python train.py --num_hidden_layers=13 --hidden_size=192 --num_attention_heads=6 --num_key_value_heads=6 --head_dim=64 --intermediate_size=512 --vocab_size=1024 --hidden_act="swiglu" --norm="layernorm" --norm_place="pre" --norm_eps=1e-05 --positions="rope" --rope_theta=10000.0 --rope_fraction=1.0 --qk_norm=false --attn_scale=0.125 --bias="none" --tie_word_embeddings=false --parallel_block=true --init="uniform" --init_std_qkv=0.0266 --init_std_o=0.0188 --init_std_up=0.0266 --init_std_down=0.0 --optimizer="muon_variant" --learning_rate=0.0101 --lr_mult_o=2.0 --lr_mult_down=2.0 --beta1=0.9 --lr_head=0.00813 --max_grad_norm=1.0 --warmup_steps=200 --schedule="wsd" --decay_fraction=0.79 --decay_shape="linear" --final_lr_fraction=0.0 --batch_tokens=[32768, 65536, 98304] --max_seq_len=256 --doc_mask=true --train_tokens=293000000 --max_steps=4874 --dataset="wikipedia_en"
Each number is 500 + 50 x the weight over the matrix's rms, rounded and kept within 0 to 999. Layers, rows and columns count from 0. Numbers have three digits each.

# layer 2 MLP gate, 512x192, rms 0.169, rows 0-72, columns 0-191
553517509539542574487529470536451502532521550568470512532500421537555520478601405473532614494602527508484477419421561519561413532547390571476541547514479464448484533483594435469557512511359451510451607479469473480470493548534519503479504559435483394439572529432524420504488500454514497466498360562461401473479505532400661435509578459530619537428573567504546547529453600503685532493434414454550568508433510600461511402536515544495499491544497640510596387502542497593449553469558562527472409577496512572447497451483560505399553541443550451362417442404456510496492498419516558583
446606527482461435496461494465493598525499499542507542567619559543445495472418504575506568523564557533532546442461473478499485424499488478529510421591494468495416495521550497486432476537507464447396392500533511506460437482485469546537540474478484490534530521376500503454524494554576498512474437544529476460479479456531503535435459415601526509541509563446497561513422504580527515544487522514474532480524401499590457449542466509499584552527511521485508480488516580585559552519578470538392554510563499407494553548583480491456522425505524520560543556464512516603522449433500461531
511475553545529550523506443564473499471527434549557541394501512537515525530559539536504439479520468520435592416487548554517474518436520431383548592517481509501570512501418438465420521500468459482432509562456579425533512512617552490538508423480497432570504586452426499502500519524473573435559477461459482489480567475508534505554480449519494506510467470514529519430524488386510524548456529432520437520505467582473420504623466475599517527482492602519549443420485521544458447433481480477484514561551485498541435518441509620464597494434400515454441481530592517463549491486444529491
553520434561452492482516505488545449420506391427486537460492462516491506561500566473622535474566527446481504492496536509515462533491443461413525561515502514473533500486519530477535487486543543493474482491420524506590561497502467418434491449501531544526508513526415514443495522519545443493428544480432437469480508480454532563413498580396442508565445438504499469458546514555404541500544455454455541586459506517502502508483502520485476472505469436505519522466486518484443625573481546418481525520553440521529520517444528445494495499412519546454428454507513463482525434534505487413
483527511425446422461497503515596521460540543558424485587506456572601489379442402410493449538538556503491552510396545422479390463418469558592509487532550518519407547459518399386432534521519499564543526475549518517605408560527460500461486469587455441511518630517602333557504538431410487537434472596446584512479459462415478549487428467535545473559429496525431510569583607571540542501377439459493450390431461448523563513550470463551522513409564451497548478458438534596511553503525388477496466405520519567514449488539473431550442551444479478440369520496472478456490472465489469547
525529558544480520445503463518474523508512510449523556554504492496529540525455521535495547467474458506492528526532535469549497538447452474495459426633477497446464538526544509504565475429536562501441512470505544492437557498474544460494524500466483524579512469489516534466506492534454539522520528495493469460495444530547489491575442532471553456507547490491504493497533455485479494544516470457536463549534477514515532539496534514466449517500517497501490478540473460442562586464499432471523548500487503490513503493530478556522471430495498585476490491476487552533552480540534515518
493485517513434484479446565446528554501484476498559508539478531498519568523466511509575526464545479560458464479434476461455546536459512519507519536573538495479511495461538471484569510426517490519446527494463609480440508571475549546509502524443465463529475523457438536462519444554451559458521490374562534465481530456480524538523547523478514454507556567490475537525531501489556509459554520527513499527463451602610524530545517522497513544482485490463509469554451561464541526452573468542573554428491532489465488475483557488494489418517519505454485499516542539510555549546564477576
542522530498565597495454564595449517473510516551555598424462446525643481485511566541415550502530472535491548485597526596487511556482567505424576457474376518512512601614477465527504368599417540485435533512605472513555546570542474654665563568476492512498522443545555365452526459364455468487514488578524444546571490480435446581469506453415521504499520501472567502491446651530559554529555443457522610463463566532531547455576543512494497481530456439433537519376438515564458526434503556467548429537541516565497521475557559558441491492505405408517592509551535493490599406561505479543
531488445467447580414472488490560481440505469482550585520518550498612544448518532491475575533468525557541472546427488491520484492603562519427508477569548529532517521510476424543496505596421517511405530515528506404554465571515549507508569538465539471422552398481526532463522537456452537581525569490492452475513494678598535543550585500448465469499472566560633534528486641460557567525485452438505553381504455514499574553460472486485526477506435512433553481431461581587548426627452540514604537444513452500543484526563517542462519541495479427510465503534509586626450616434585471496
426580570567527445448574463488442465521576466553582577486502549486456542526452503541446525537468521504406471491352582582474509536557462476545590525463460558561456532507592541518463610361473535559511592441504489488482507493594580530498547457544487535554443623460448596401588580520498563420472462573485450515534397552538547503538458555465532539420527462499452529538488419415483565556434575468479463441490486559537541478622560541508527593430508532478536487461422541501455539557570405461502519522510514433462571430509590469475514505585464473595534483425571516495562452526502390536
497537424465448433524484527514516481499600587506575514538502561492479503585395554488464502493575494466516499465443511548551629608550484503412541516526423507535536504542472513503581465415424503422482480418512537481588426451498511501479482512535442446507521504497470561479507558495508522511516486408562384492568494511466454497392444577520519461452498553564490500449475517416441474529514491483542525448557465529438595442499441445482482471504531425581449465553486569443540501517504502493508476527368488532451598420510482462568512477479459523576524450497484446445557440539539434467
413596456628542468523546478518508575488466522559577544524437525512461562535487512504465535498518467480479520458505491499503515558506602458506385439498510497405494515458550526519509473513496446498470458530451450504393562447439434452506550552485578474490458486457490507476440550568540437503519541452435453509510527508494484546486468504500502494483543496514413511500505490491519508411521504559458544428486603475539476461463494458515495447514437481483462511404501480523479484504589478479457582445476523526506430478469471474604455548480485443375498482525469503496473526499518488457
445520453484449554497515479564533492448482482457495633422564466465507532490385463460535489494504496489496497568472518489469475531549509475526473512545544525445439515521489505485449420461592530538519559459558569432477496568416455523492481512497521548481483494501497550501480511561481505516415530551584527503582535570459473564463444478563578537525475516534543550519632437455477548506425512551488507509586507568503493518554591464495520475490502511481495396466505478496544530445478380485598588446557471469518563455529509549540501454472501481459501528508488494534433547458536471507
487417443482477517584541410591627622502543502393482533456523508535422556509503484537544502478516488515473559430438503499473470507510433566512520538506431508496456456541450509422499595489495480461461453502483487484508503518460459516515566531529470568522508629462509593427519420426529522463515474536428560570494510545486620471452522585459571511456522461577558485580457615488549465448537547470545565509542505587429503478473510427541458446470424507526523457507500492553433542586466466482514504491462522519547536513416482447651461419483417518611496551544584436545552480569485490467
529419519477538471483543543450480451477431572371493426471509502534506484403498462510516575489444552430552540459486538534536456460522497509579526495514461488501442468487433417519549490577579463476506526542542494568552497533576550499538497499491538508422536463533470524524487455595510501501471480477487515483533536493506516493524532482484504523459571447517491557490515462526538545496551442503509519483472468575458538528463534548464458567531478515489523482477498541435464515440523544555529541525508532487453525474523469518385519482565472399486499563473494503467503491446518617451
506587483425473534502351528625371519386636443557416420580514479630539447488485446527452515498563530545521420454539454518597450439515437598530389494446468574493555484521511479485508690602410502586546437485511494458574456506506504549614543586381601406585557555570614482510465501531417551478547615460564509500375492543477558522486548439444551541510442477381584523445505494445495516507524499400482492487486550426460572426455492542503520478419522531574436498439491463448468459507498509427651544451417522549517606570455437552525561422468417530502436445495519435468519536507504437520
412467478454503570401496553524405453561456567523523545401485523511551550442571504434498433436450475523511451485611439558468470518535460570553516490505566463525496519484489491569555492520519468598504504474528533540495534517508441477455465504531503527498503541443492508502492489465512518492458499521596563506607509547487486540559478495522544647543519473547432492503571492496495504514486478493574503563592459462555532434543527515508503464471411476494471483498497496542541466435493401506482520415524478506497561537581489519395540473529471495509492538507402540492428493509538509403
509507500544452569467595492603571380403461528440497567511532491504484551522443446474492423533483573584523609592385495599481422447474485493564393499567500520398475453551460537644472438568549503382501435468585557578494466589596380507452437498464487498428459547437451545497514547492511508553580500513539479471569470542456513544478446469469491467489445531522454438578487482541495518579472594524530564566508511535525654548514545563484427573614436502559478470537448520481538571440545408495409678509569394515528469523492644610467536496527426410542502533528630443538522433616481521447
512467454475513476516414541525464563514525531521455503547568484515472496523401457484425499454507511449502460524491481539447500456530420470566474515554476448464484523482483448461508528507558511428449454520539503517528499519539510464515481430499444480461506582503484509478482491457499534501498581500517504464516456495480459467498465490575492520555507478480492515476503521471521453449429407541547510481490482467504488470473465478518529480472520549470552511467525539468552536521548509505371561488474537452495485484549519569471517468498508503536489465519548472534518513484515509530
532549454547620472523445498417548468448404444439514558499545587468383511528501411396514504546508379594418577563373493474470525505495389409591425534584542481554490505552481584461587474464514384498500487416523467373494442560579510601466562471496468481520470568509475570517609525563501553471466554521518565545491584465531492560481537512481511453443531441446370544530510471398475478422481474548453500566588500479561433486485531458522510442538394426521501408459553528398489515454546445512558582449451436458450577499528409516543493406567450349453495524505506485427564484543469570465
376464531474617447499414475558302448476404486570500504607526499513524547487475515461446562520450534460398366543534485564476557487562452511518533418559595615479443481475423417563500405553352497554491388551517523577525420449565593564515489501470521569572427431520569501464488511474476518434518530480566522467551559475520595493466622463519498457529590452457474646459516510537409547431506530553535479547423428579398471493611463537570462463396411582573545407465570413388504418478558522518502474472639498441493526535588439517427476520591516383567481491546301537395415369515507537550
487472530540490574560565444465495512503586575452514448401582554508494522530398364456524463608426519519514497398470496492476516510539593555406455440483458558492455440596542558456484426486468524541595548552567449505554475595545506439531517428635446458639585524461542399466578501448515423543506417524576493493517502560485444493452480473539556576552527550521444436551586504467443476567500620562566556550577566518522547558470481449471476516543570499522606432530497478523427490435407518525499574338504498438510429544656410427462501444407502410475479495518407585476566500537507433430
471484492503616466535508518488475459582489477467543454389492508579455494454505514477439506479419469482469502498522440563465511464512522485452519524430526487520502499527551552524504539481523524524518476480506485474543473529492540514522466511526555502515530526481571553480475520521498534491512491524465502547517518547488490487521505530482500477526463444525509507456499538480470484498519466548528509534497525512464452575474485516490469470533495568592505491418539518508457476476527485483558537532512487499451508482481515539547527544482528482517472479529440498453525491472512524475
496570451530409547503485447514487521462530543502514541513569504491567444563461477510544454507569572533529508541524539488471482455626597515462491560577435487548489528496480481504481487475501538525410535612506472468500505533583531509522481479538448548426595485543557498425530471513548469461539486483495450487473525584499580444517565413521465496514454558535526533550511522510438578546422488448508502537462457524486522434475430581476487562442560537579607453556512388516454477582537441473475491476527444496487523568445518451505456468495482500507414499480547441500440529557501553524
413520523565460515458400390456492604404419507514544410580480472511486551444480498558507473545469542443517482513552444537590506614525447468486505408483566531524477463551629507423455484548519527549441472465423450564506493587513518449524483436368474562501511408486543530495468521490440461474558473552407522405441528399419552442487550474518518517461484547456510502601495610647552533509454463457458482505446541486461513546423459497402533455482477506529496560516480458473433467485498483465559472455564514470496451486489443459507531514599435481471494538426496549469499451480544577505
481487502451529474466518457460439520473537406525462520522482512488516437443453456482445476438482469440473473439455446462433519434504523529489487443491477471493400459384488569447502488471456493548374451493431471485477491502452474547482444512414605465465458438456498460413517471491511485462452471419527513483440440480409461421393509447474562476535475544556561497421493469478525394504542482524400546515435489475497489503405507535455485494515488499378502514555492422450472487482511428484510543510458535467504554452561507433498436479536520476489487400523495519509414489473482444510
469575559568485628381516435418430529478426558435501577540534440421539527580393513530525508494484550619555540505481549444457530447541579524561510656515501530494465489601555439472510512490528576474629495615563458472485518465500570606470461505516523381495483562486550475464483477538502497489518531486512423530519476479446516561584553452496474610492500508478544493464576471483590537497454524481568461508452532480542495497671465531493570471491454491511511506454455523442471549461491496462513528482498624540499534502495510559511489434549504459472601604498472525525605473462541514461
369486458455493586560565517510574485500555600494578551568461599467400595474391400498386396470572566484610586427522553453489472528517439412536377502474517467487397390543475510540494512551531497581549534419490533604499447487486469467385384493365544438453475637469454611626504474584552571538595557533506557511415427586454486391517557478486514588634411517489437530447541540460484545580551622583487449560448368549563504508518475454463517583454523409523526470525460530482502476480513496424539480447515478522541525548512561523487540428383480482568464446533512570471483580449485527518
416419544501366468573419500574455526404474570549527572599432502377510541516413448522567516517488592440517500497510548432495471443545418490486423545601565576610555475597518495476462520497494495520463455504460461416469498509538473476462420509409549453407554494577501547432584475538481501510442547501421471371582361454517526571420615504493452576602540443477379481509548471458513428638576596532427505494471383384461505676375542521530518401449474574583601501568498531526451437548341495500452590472603514572449444504469438492462416479457440475410443617536514509609476441487502423621
509509437493445506427437500489523637527579463524427398480485583426535506375604419519482442519507472486546413495502502517531522383522489561537570466486556516446527538556493475458528496584488452498486436517505367503495514500494584476471454426447602478407475553544497472480478467494504427481472534526557505519453486442481569498512470440535517453512510565449532516510503491529506488490475458510483597554485551519622549518418552628510536536547488546540488494426488455499529566554585544377528489466558506508515405523524460566498518560499462543491423423521469558573437424470434603486
506468486435538444511454449512509508542601523447536524515458567549476566444576526548518555489542498395528545536486447537551439448557505500573550482464426482546500492409442567562515552539663472412525543583465457649539509476505554512528548496435536527450522503515479669545558390528576488527512505457457516507564497501495611463550556545518494491514524566590459533506541459567473553564524467433531526487509464556501491480536469444522479548534512571580494481491560488510520524550518509487512523541480417588522631473486477598486551502557511475615518492486587526513522476535500551537
450460546547479556552548535523443525419596574469558603482587461651434442622441458519441439607549533442449526452498474427530473453524462501584486455545532549455482502590540502492571507487463537621486468445457534515526507466482460490457469415553499460551606505460470402451525474455471518554523471465555558418542558439520431528440583505521467463572522445503534434493528607404486464507498511459672491553490536547459473518396559517475545408532511445542472546457446603485433522452575479551496531472498578524469510467546495497530482448522398523477480612507539507421491471470455557509
544424482489534521432544511518461481559545513450471446518599433546588464436513449425451503486397476475467527528555573519473484479561465462435515629533431486531454443558415488552442417566439522599451443551559492514500432433591549544463471515460546464431538535470523459609527554533528509496625586573574564575457546520537455512407555470494588461475578507473472503506565485468475348537495544502535488514556538615322501611450604562518485508490372512511557465528480524547521516428526492468543416381553501565522567485570472544419649372508471452480381472557507560518471477488491557539
455518520424464407512410562561493506453445457521550408520548444519445580538444497497507460577560504570511529403483441663398470506532506452514492400471349423589538572535496436436554478505405509517522511429436530454569433461524557580568551488486431357540596483566491555488613583475372501478444420445472601526412502500380480454351522553493478462490519526382554550450453488496586501558500523499510561421605472543455473479549530497482413487460471448531478415508436481435358483479530473495466434534499558447477472513499521456560625469340428488418506553549534493431616421531488467532
559436464543533542476545538467462532490506469572524426534573606483452388462490443483476448535494397443385441624378534596446392536451518471460481422493428506560559536502483358473523351526502595596470540428497546498527324483581553580365545468559546473566456457469529486506651520423368477461426424487475524411557445615480313498462411460461538470531557622535535503312510542472478480575540454496522452585623483524398495556471537374483401424622569470538388383453587439584482602556480493593523524351427477512532455361555588510532441544532555504434523525551504469501474643544419600592
475608547662479468510500538568589523500522489470561522565489617396491581601504439501488566339485442465551501476508504421580462437441554513522555506532531395421513562554612615615528554420550540539464470570516441479472580518480517434544498474505526360373464442384494467440556496531477513388583421527472456487462436494443476628568397441474486588588494547413420497522556527509465538532566555441460494438525507412584509437445584442522539491474537505552532474513449540468437630480521462410468518471559431553445429475448567621577488508516462528424595476397473526576533624580538481554
377474518530571370509393404558510515462464452560511532490442507462408676515481434496490625419584527527421518435374463477499506514443471618471443476566462529477564465399464585444489531498471467550438438536378462459498534481487531475425526513442486427545429492533426503462449405539540581469459441470472549484450565440541576403415537516506473452485493498423457468557480566418512557529465480432501472559516517551502447527458478515512421443463478505505501382528489366405545505523492472498396512573487526571402555476515480532429579450452447462422493498390396449497546504518408446490
488530477481439555436550502523471536540459542506543414579549514504517599397360423485593480500484511443588459383491640380427513506452465658485380600512468503498533442582484422465464560473495515570533568475516564502621384614444449496532568475431446483431493531561518525568506509418521553440558510513547484546442528494349556545430432452504503623463568468460492480594574476383457522470546466431515533592540519605400477449553566514512394565492450446560553498611568455419572507624504460581531413565512494530424530518465528578472623378444419410491492512505514485470492412485483464534
549428412429517568420525489459505402473533416571453519520438405465592473453554456464528493520467630529533482538482476528388588553579485580506491583443465472426404526438519438438643502579549387587384480368444579549521519462553633570501436437583541460514500527570546417524445484460406488494582542502485558524479558469496536371458518514464464502465514535418515485517471589530525450453565484550457450593468588550550436396458524537421471437390447405484433397605474472564450423542458498565515508472516496411383431539531553493474492500568423478472503498580471512462546407479496406466
420520404443454508456421467531533467372510480575519459560417453624431519454542527482497527445421532539484463521464518535543533617524445464485405541437498512454430442466533523454476506448517486497383540469384447548429448593489523490430511490447535486499537547414450486447597417611456577473564450405451556475383462564477549499473494505458462423459548477492422481489467470547534480528590495479525459504559449509462629479442504456476463557486479502486452448513469464502483393589542511551429430503489450492423468564521501536473457537543453493494441504460573542475464525534515492546
535482535517477427522513484542527464492481438458493524465521495487528514542566599582552582458537525467477527485498526533477547548503523471453536536468483495505506438489529552545489480587495504457511420510481536520461512486484489467496498464478484462506499497508510496526474457407558514468509503532472440550471530485464564533541466470495443503498508502504473502523509443488439540498492483561489536503469494519497469518478479480557503492511417541496564584442516493490535511488480506492473483505480434553483521495507491527469451506491496542508487447432470472498431491475484496489
464490411550474512452503482494566365488523486443530475430606522464538469498530404588482551533532450493499534555511470554534417537548448468510459472511471439444441489539450500527517473424552510452434542490499601519509466520518529489425496525509448451481475550472543459503600504491414410507485520445442537338512498572489446510407548449415487480583528473553546426486462459460444556537530489586544454571505502517541614444472468466521416417412541424538506482485536512574497443522520514518495505432424479555493439498530511440510518516554442492519581493418561543465524439516502591491
488490497446455497538509578517495452468464501483557441446504521575478455487508519413553506485448441344485444525506498521482562495528473546496421413466518484559516443534366549373509553584490470531525470461480478443483479646467488431540540540474547477528559491509530487555543519526494471553530537509432560422468463503482482484434435488543547499424546568504504542490594494414512461521547466496441467428558588469414509532499560553541516501493504513539509483515519496565487483431509454493515502444541423491588519488525483405460450580526564526454463505513411559482480529516547443492
511423603452575458444565448469483517448367456494439497599470449505489437477488449560498545451483494491545397503500626563410563449569486441362513504596519478484471559445535455536427445542457556515348456518484568515413422462464526417419478648497525495505389462478490488557508462495407551587456530487507482352567594586545570551464594467482601555518525512409484535369601494474511503535502492612352540502451477653622523424540482367528533444532552403409594292371562428525614517559467455647436425382348502516467380317507417442451489483546622470582453353533404545601375503402484487523
491402416463489515477625395497501384454545506631527385480547499563474440538493515482465457465478501444446462473613540526596544577532469489454487584427599544489526521602485507436395404420444681611450490441572388459496479466502516514418563473549439493525503559453456490523477541484478431561471535399535424528470414562516567516496516549472577495463500521464587538464546489510491504527539593516528521583667537515421528518471420554483537358583524539610496453507569579474452484346498488447535421435538555512511425485565479469568471528493595480516450489513464518618545560548532504618
461438504458471530573529458499525492415582480530464476542590501481461425430505618567488490467480554492623471428520675565506490458478416444522515493556429494443502447465572476534502440509430546520466397533484477510431503547515430480475488489492401416451470492432508523457518496501392541476519444405566576511516505470530431517518519567491579460538475481537631522507482496599478519509501552549557538423517533516488483524543464531521546464502577536523584550541534467437438507469511530511452521443527436463585423436502584451493505601564450411481531543446479471516529590468514526409
468478540409540445426451525529595527479457449532463513523514492557547534477419587443503530500420534476447562500549466494439466423444497424516594517472481561478471529537536486581485558543435500452486449485492547526552506531528541518451433479498511484413555471503390453561466475360514455469439503469499487436641519547442486494396540514527443487528521478528542523471499520511465491524470453542535596417386469538472582482450477459524492487597478519501562520497482549569430484428503529557551609452647413562457421514568496534449430527444476459524520564498533550478481519498446570499
525493477515477494440528514443469458463456439432498466478420512423456586499555509461591448529480510547487498431572501457471548557473420462443422508532438535503568497530471469459458470417492581601513481485455482475530442547455482527518532527451469528514486403530558542512463518460501454470467491513436477435451508553529527484528505514534363437545479489470569565521515476535525471567478532500468416413458524491535501510482488525534458547470470444550497516470479461509459515466503462506539553518508484455572456560458515409472454465544516529520465455491495472507517535459560452465
503519481510457527486462566427509445461438414485503532511572534450541516479443550430525520547516539526572480517495519481548564504436508478514528471521474493581550501606512463463529525451522403522568490527474467443536497512522555501540449527506643438610497488504499456465499429494457489455469449465557533580533499464490534478497471458551512547557620472471434499516515529564523468438486517479524485427527529473493502585525527512494436493457522446528570473505440482496470477402447473528566500514460435529503461510543459460584471470491498469403402523547480595430495539426462491501
427536545584493559552518481522469584490436555466508532511525469500488394468494537496473502470477510443564528510552528479538512499486495467534486529550490569513494518462471550448525460535546476483539500584571474443558486460490477529519485452451597576445491458530476535515473546437531526486543580413567523512505469524501450488539505521482525549451413502586539550523494482542485548659532497489598456548433468548436523464486477467442420477482534536553497480539512451500451493511483462424536516527551439455476432612502606492469379511611465460433457528516469533566534470526562505388
420413507570479591526501442436549445335414515554438542375458499606479576479579459457533478382493614421407462585461564385507540394540570503478506517408437577548479403447475433383600472398472534570534484575436470385455569494426474587502603574491602514491484492471545508475499556429577497447479419318548504431435494656539525414519471515453462527395520410421536528551372520372556511458513509483496520468523533521550640517396554564497581488459487468404463402478570533497468519516470459407542481487446474535617553532527511426519428528601464560546466416477432502661524489589442590460
422515503537507582448530447480499505503398422420572438458440454431550540544498351427527443450551516533515496600462550468537588549444364482464474504444489519550461504562535458400427517510502442545568528636468493508528549519496479529493528471497489499574512598410484591440564387475465549486534497474573478475568470509510426544555555541534486508452499441461442569558445497466442434560507551489510420561494486561515474576361573504486511473484472466502401416583436483494507567461520445379442536500545460577515474546559487501469489469529478487511406482525531497509562508427480472538
533546513452494485469569524525533563487483551533592372385618488527440494479451485442559520566471478524466524468591444407507591440528499529451509691569518458525614584532516518597601459469549645574484498463552530483454428553511577531526480498544508533541459401493490553528411516387505498489510613496488515489565515535539502540570540459503540450528451523577521522509621594484488603458430559540449524512562487480524567532492583495494583425361571456655523382510624521505544469482497461487463615585529466569487376503582463486507568561566429483509549562464526432540467537513566437525
509457583486564568540528483561560550430513436610544534568519542464428542525507693547461579469556482525500546519544458610432594532417508549536596484437605446412497492497608615498521529454571500467533572511461487533457479456497465512440523512523456470453482553481487348485481431464589467686523469444470462562494450363518504418496534429548551550457570546553405544585598422487487395563487517532534508562486426447455600542511524451576497493570435575573509581476505504450431560411539511481467421469462522544612494444500441465543418604500523440407462533536513660548614451513530576418
491490474535471446521475470464516454521527457511412506586472515513564520437462589493489510488579566481592453584534528413520504486511515481459570533492491567453470468538440518537523538493501524494488543505593488516518503540514477459478587541469470380543542549414549520511596450512445535443520538440528487557504555446430450460507513500532404478507494470506470554500545504527444484510446528444531401461495593448415492422499467440517458600438478501540494515430510521408496471562420511417485486523505504430601526547549454526524554398490415422598585468462503494404544572595551466490
575498472576473459453470486482507529507471483501479515508439502482483534533448444466505448481502519430490507459553526505553507487472482533547480504495463488550454466500480577527494511490509506523513466528526490530517439491540484517518509499507505549489502534500500503453525448495524520516465518508459543445512492497472500448510464507484491500462532521552500505491396477473556484480520476497482469506478529582446498482461499450434459507550488495455462469505495477466510473564561478433506557462460528435460516454560444436484471477490491513491369509508464464503468507511511535515
477531463495587512517513386445436516419459528559465472543569581533438503421513503571552480538535472474498578483478477500529624527491468425487428521544526417486462509415506493480544577567513464566334434465405466465542468493421665413542550531426563527531494481552529525511443522444505447494510423564358400478429520434554570497461520541487521442506486453505509591526480478490493502534523494582523520486545546531460492509514528615521462441563465533420420502437518529602489443417428545374505534485491526438586507501519469496534559448537510551482456484523572487492570564502484544456
494383391537495456470385470417456542488458525509416523485464574587497374573424462479571494433499481525464374455520600451343441450427499606496460462571494463572516492410512535455489484472492495460304458482461554474529478508502487576588513425453546459460504525443517512512431563442461492600393432485429505388467552427471498580421476544442414294537497588403481374502490489485598410576451504444635533457481453510550504485503429440513613422552530481492459465540528507465483484575506589450449505480525543503444553513637541498528492538446368480557448496392460489565442570533462491481
510514440467607530427483489549452550443650508479409485589431461556551531576547538423518484500424442528576543449473550551464482458462530505537491544417515420524469453488570554510476465531496556473456564481578397478573515447451467537437519487570429440513479619508468544641493429476452421473609465483443446529519415471461405434563511491534452410590425577587535532428519490487552505524515439522490469500514566508419425508431536472446548531464494552586468495454539572491475498512552518475444506503431558416510459440605511480510487580515517554525437474501544495566480399579535476530
389503479523525501544581524525548440402518497531529421523512489442456568500547528536478499387530525514515535460540463550550515486444518502473444509439521572540546478595390547525550535549520465537491455591559508533458488495511548449470509489439479379451477519512550513531466475473490512518586472478504559448503450563500478495481448468478445526555419491458462456519524528497499523571573459445534509532520560386524550620504544483513481533500493495475515405434535504365443488446481521513494436597476476436360503468496536468539513518507436545534510418445472554550432531526483532499
517483551511525515507494506505433465573533423468511445542432453455505484482527462602502518480492506488512499453511488510462490547504479543482448519434561428532506476549490484500520484521516459560417435482515513470512480623557539461518435491345574500413520479486516476542482559403552495492482509438462437495493422428486551468438437510454455463464434514531508601497510470527479476511483566568468483486601535417401515488551537425458452511520417481451533495462563472491496498495460495496435443491469379434520518546448519471466485474562547488511511480495468428521432463439513490449
510561445632470420527506485488578395545372519481530580482589515470399601501465510540464491458507507572541591514494561482571464541485510440518577535625560481459465540503487468515542490622601491523437532415347443449441519499572538468418451429406443460497525580441515566473445537593574574440497445510474406503483518397607536555610501496443557459515509547512352471482553524429560502507473473496499534559509500455497591515439463439600504439505511534444438444573439442418560551493470447423477535431556523554541565543417527516531595498555508479442499507409452615445476521541508491487
524554520562491514483514502452484537468495452402455482504427564454549475474437488558520609512465490567509553421539556461491518528467524469555507536492508455516514449533527492563444473509549463557524485476504504557495516528471556574551466517526476488592432542440468488538603461529491486524538469482581509476547474498429488592512438495443528481552520523528460575511482539559618509491455419469504533544447394510404464575529538538488480452478478506447574399479463526507465519436526434546585515498556451473485482486510590397484576481605449493444506488444459600529540574477389548500
541496491591438345487463525574537480529519506436469464466496500540460485523437488537577397530493587486602574415489421437532465472581529437463421480462465555474638394530478492505478565523497458437514523498549427557541519557553527472437427454416448552466483433547447559559461527483627445555482479472490464475491366512416461550544427560425538491506549623553375508462522575461421583485485538468520515626461495505449611567438477501429371522477526523523618515596571484393375509464416492520549457486489571539518474560505493443496601482496452460474442511492452470542429546501479427556
526518524513396473495490519567390477598534415481479434463498569541520511500432491410642519450436454477490382493560518477441504540478415511443481563375505502541521504487503564476572527634444434553485489454533457529532475470448510515562550585563518605476499556615531416464530505407515479508450571507499559549560482533520483494411479401494456516528503489427573443469592427527383452452536613386562513502477481488421496526375551489378505482502488506490506482431538506555473451544623447581568514351524388496487549463485505509426543420510493569440466433558532366470396432466507541532
486513540554488525449485538490479447389510491481487508479489428473491522489483504511549433447452505527571498534397505567502420481532501452523467502496521470458455527495433435502472471510544511453408495481514453479564495537453419615508505523418489556521501566500477512507577511520604450505500536515558495482508518469451445498454572457515514482431462466488425591467481524522549499517537471504438532462486577539532449479534477527477460485487478451412478469546506374522434421510462485483502510475485474548497494587498520467403547449576480397527424413500489581479458539462503440459
474431505472497515579580556527497479542541569563545468510439461522475373527419449495446420554492495553536488468488555565458653514523451489415468543439445534487538478488471523434601446405399534503506501518504520515617449372461497432334439569527488574467462466557427553440572476417362496510471535450454461429504449495427525486494528471493507422589522510505595395403520547497498579570417506502515387474448488542547563485502472448487525418526530497575560513497593598480500562425493480590631551436479589507569485464599537473616356549457607543572595450517536451601433447623554461477
427532500520469474503533399537388487566368465559419522423533500482516490474516497583510547546595487494527576456450593473493551533470508506481518484520627498471480481397505508477393544498471503423418538507496468463500488575570486502477481388481486448497479508548446566500490529473558433526501467499433344490596403526488442500554568580611459400532570527532464495488549548570520500576460520576494563458516522472491526537429509502518517468467505569524407444475397537501529436451504547497448575501477458559478567479563452401556608562514463471412546543439527563490522480415430529484
507576372531521416495480484438491408438442488446419578497561532567399626457450446549456554525536480571464530419458427538480516485585548512452472425518640516516491432466529529477554520616626456507451409460538479489476621596457537466517499569494440459506458481464510472549503458536467572579469523484528564373502458497538600467426545467528547513540507593442429512521459636498520480444510401565434608526525446445523553557558568458474619507433464520529547321515531619571517497595479589502500505613463532380504471494512407504452469478472478530403564444503527462567506501423489496543
482511561452494543493466546445503479485542502452420511512494466527535550493512541495587503520484533551469545510554525485477518550554503467485468536518503529496599485483486570531537526512524440481481476513557559527562454509561523470539565594511487499506470460511500460448509505475560591458514474502437489493541549513475480552554514522525522506520464468508511498538481492569524520542496504490547459514530423476535472509483531531432509508461493526579495492482412481567473508511516527430527522498495458546488524460493505540488482492502511493470515496503578391469494529530471502468
461565478434571538416475471575457548565488486561461454335480449520513413467453546472553452562541552527413454431590521521600546470483513471513568598477503589599504583444508540430515553506427504559430430547568480511546441508507595554501419524550575522558538515491554536550512490518489491459497368569540489554469553594518534510539515572605452406555501433472449546424477492455453409585525482538541513435455551479539411439568357473635534497533540509541455468451621433518448493524522507486494501470436582597353503541550491418507557510555485480430483423517483453559463545510453384534
445525460494452491497502475577473502375594543527449481454536382450528519480565524473470498545488493538570464507543516573407474505552523551525551587612436539547476459534528601532600489467506476470467452517587465510504534558450418479542524426443423448465497482436534636495532542468607494341529444472470534505510571547557441580462451460504467523488480517418491538430547354432479404471550478416533504415547483441524543435482489441530463504425521528487509468517512419430563551506524535415450406540429440530474522513485509527441554520552503474543582445603398456533381533422618520556
515487436520499645498519488475481489485513520627580517517499493487530468395446475495424538504475608465508528586504535593507568504522407497587435543596598665436512463572553521536491397505526502544509545507502541530493478524465479519460451470506535436511484539478465490444518524516435584524488523480519504545587505550490471532609546456422471497540476543480527437479520435515435538582524516489578478498580435417476512590523432479533509479517445562528543460493443533429451531478472437486531583433472555569465415550504516578563431530531516440616543569533523458495503472555515533595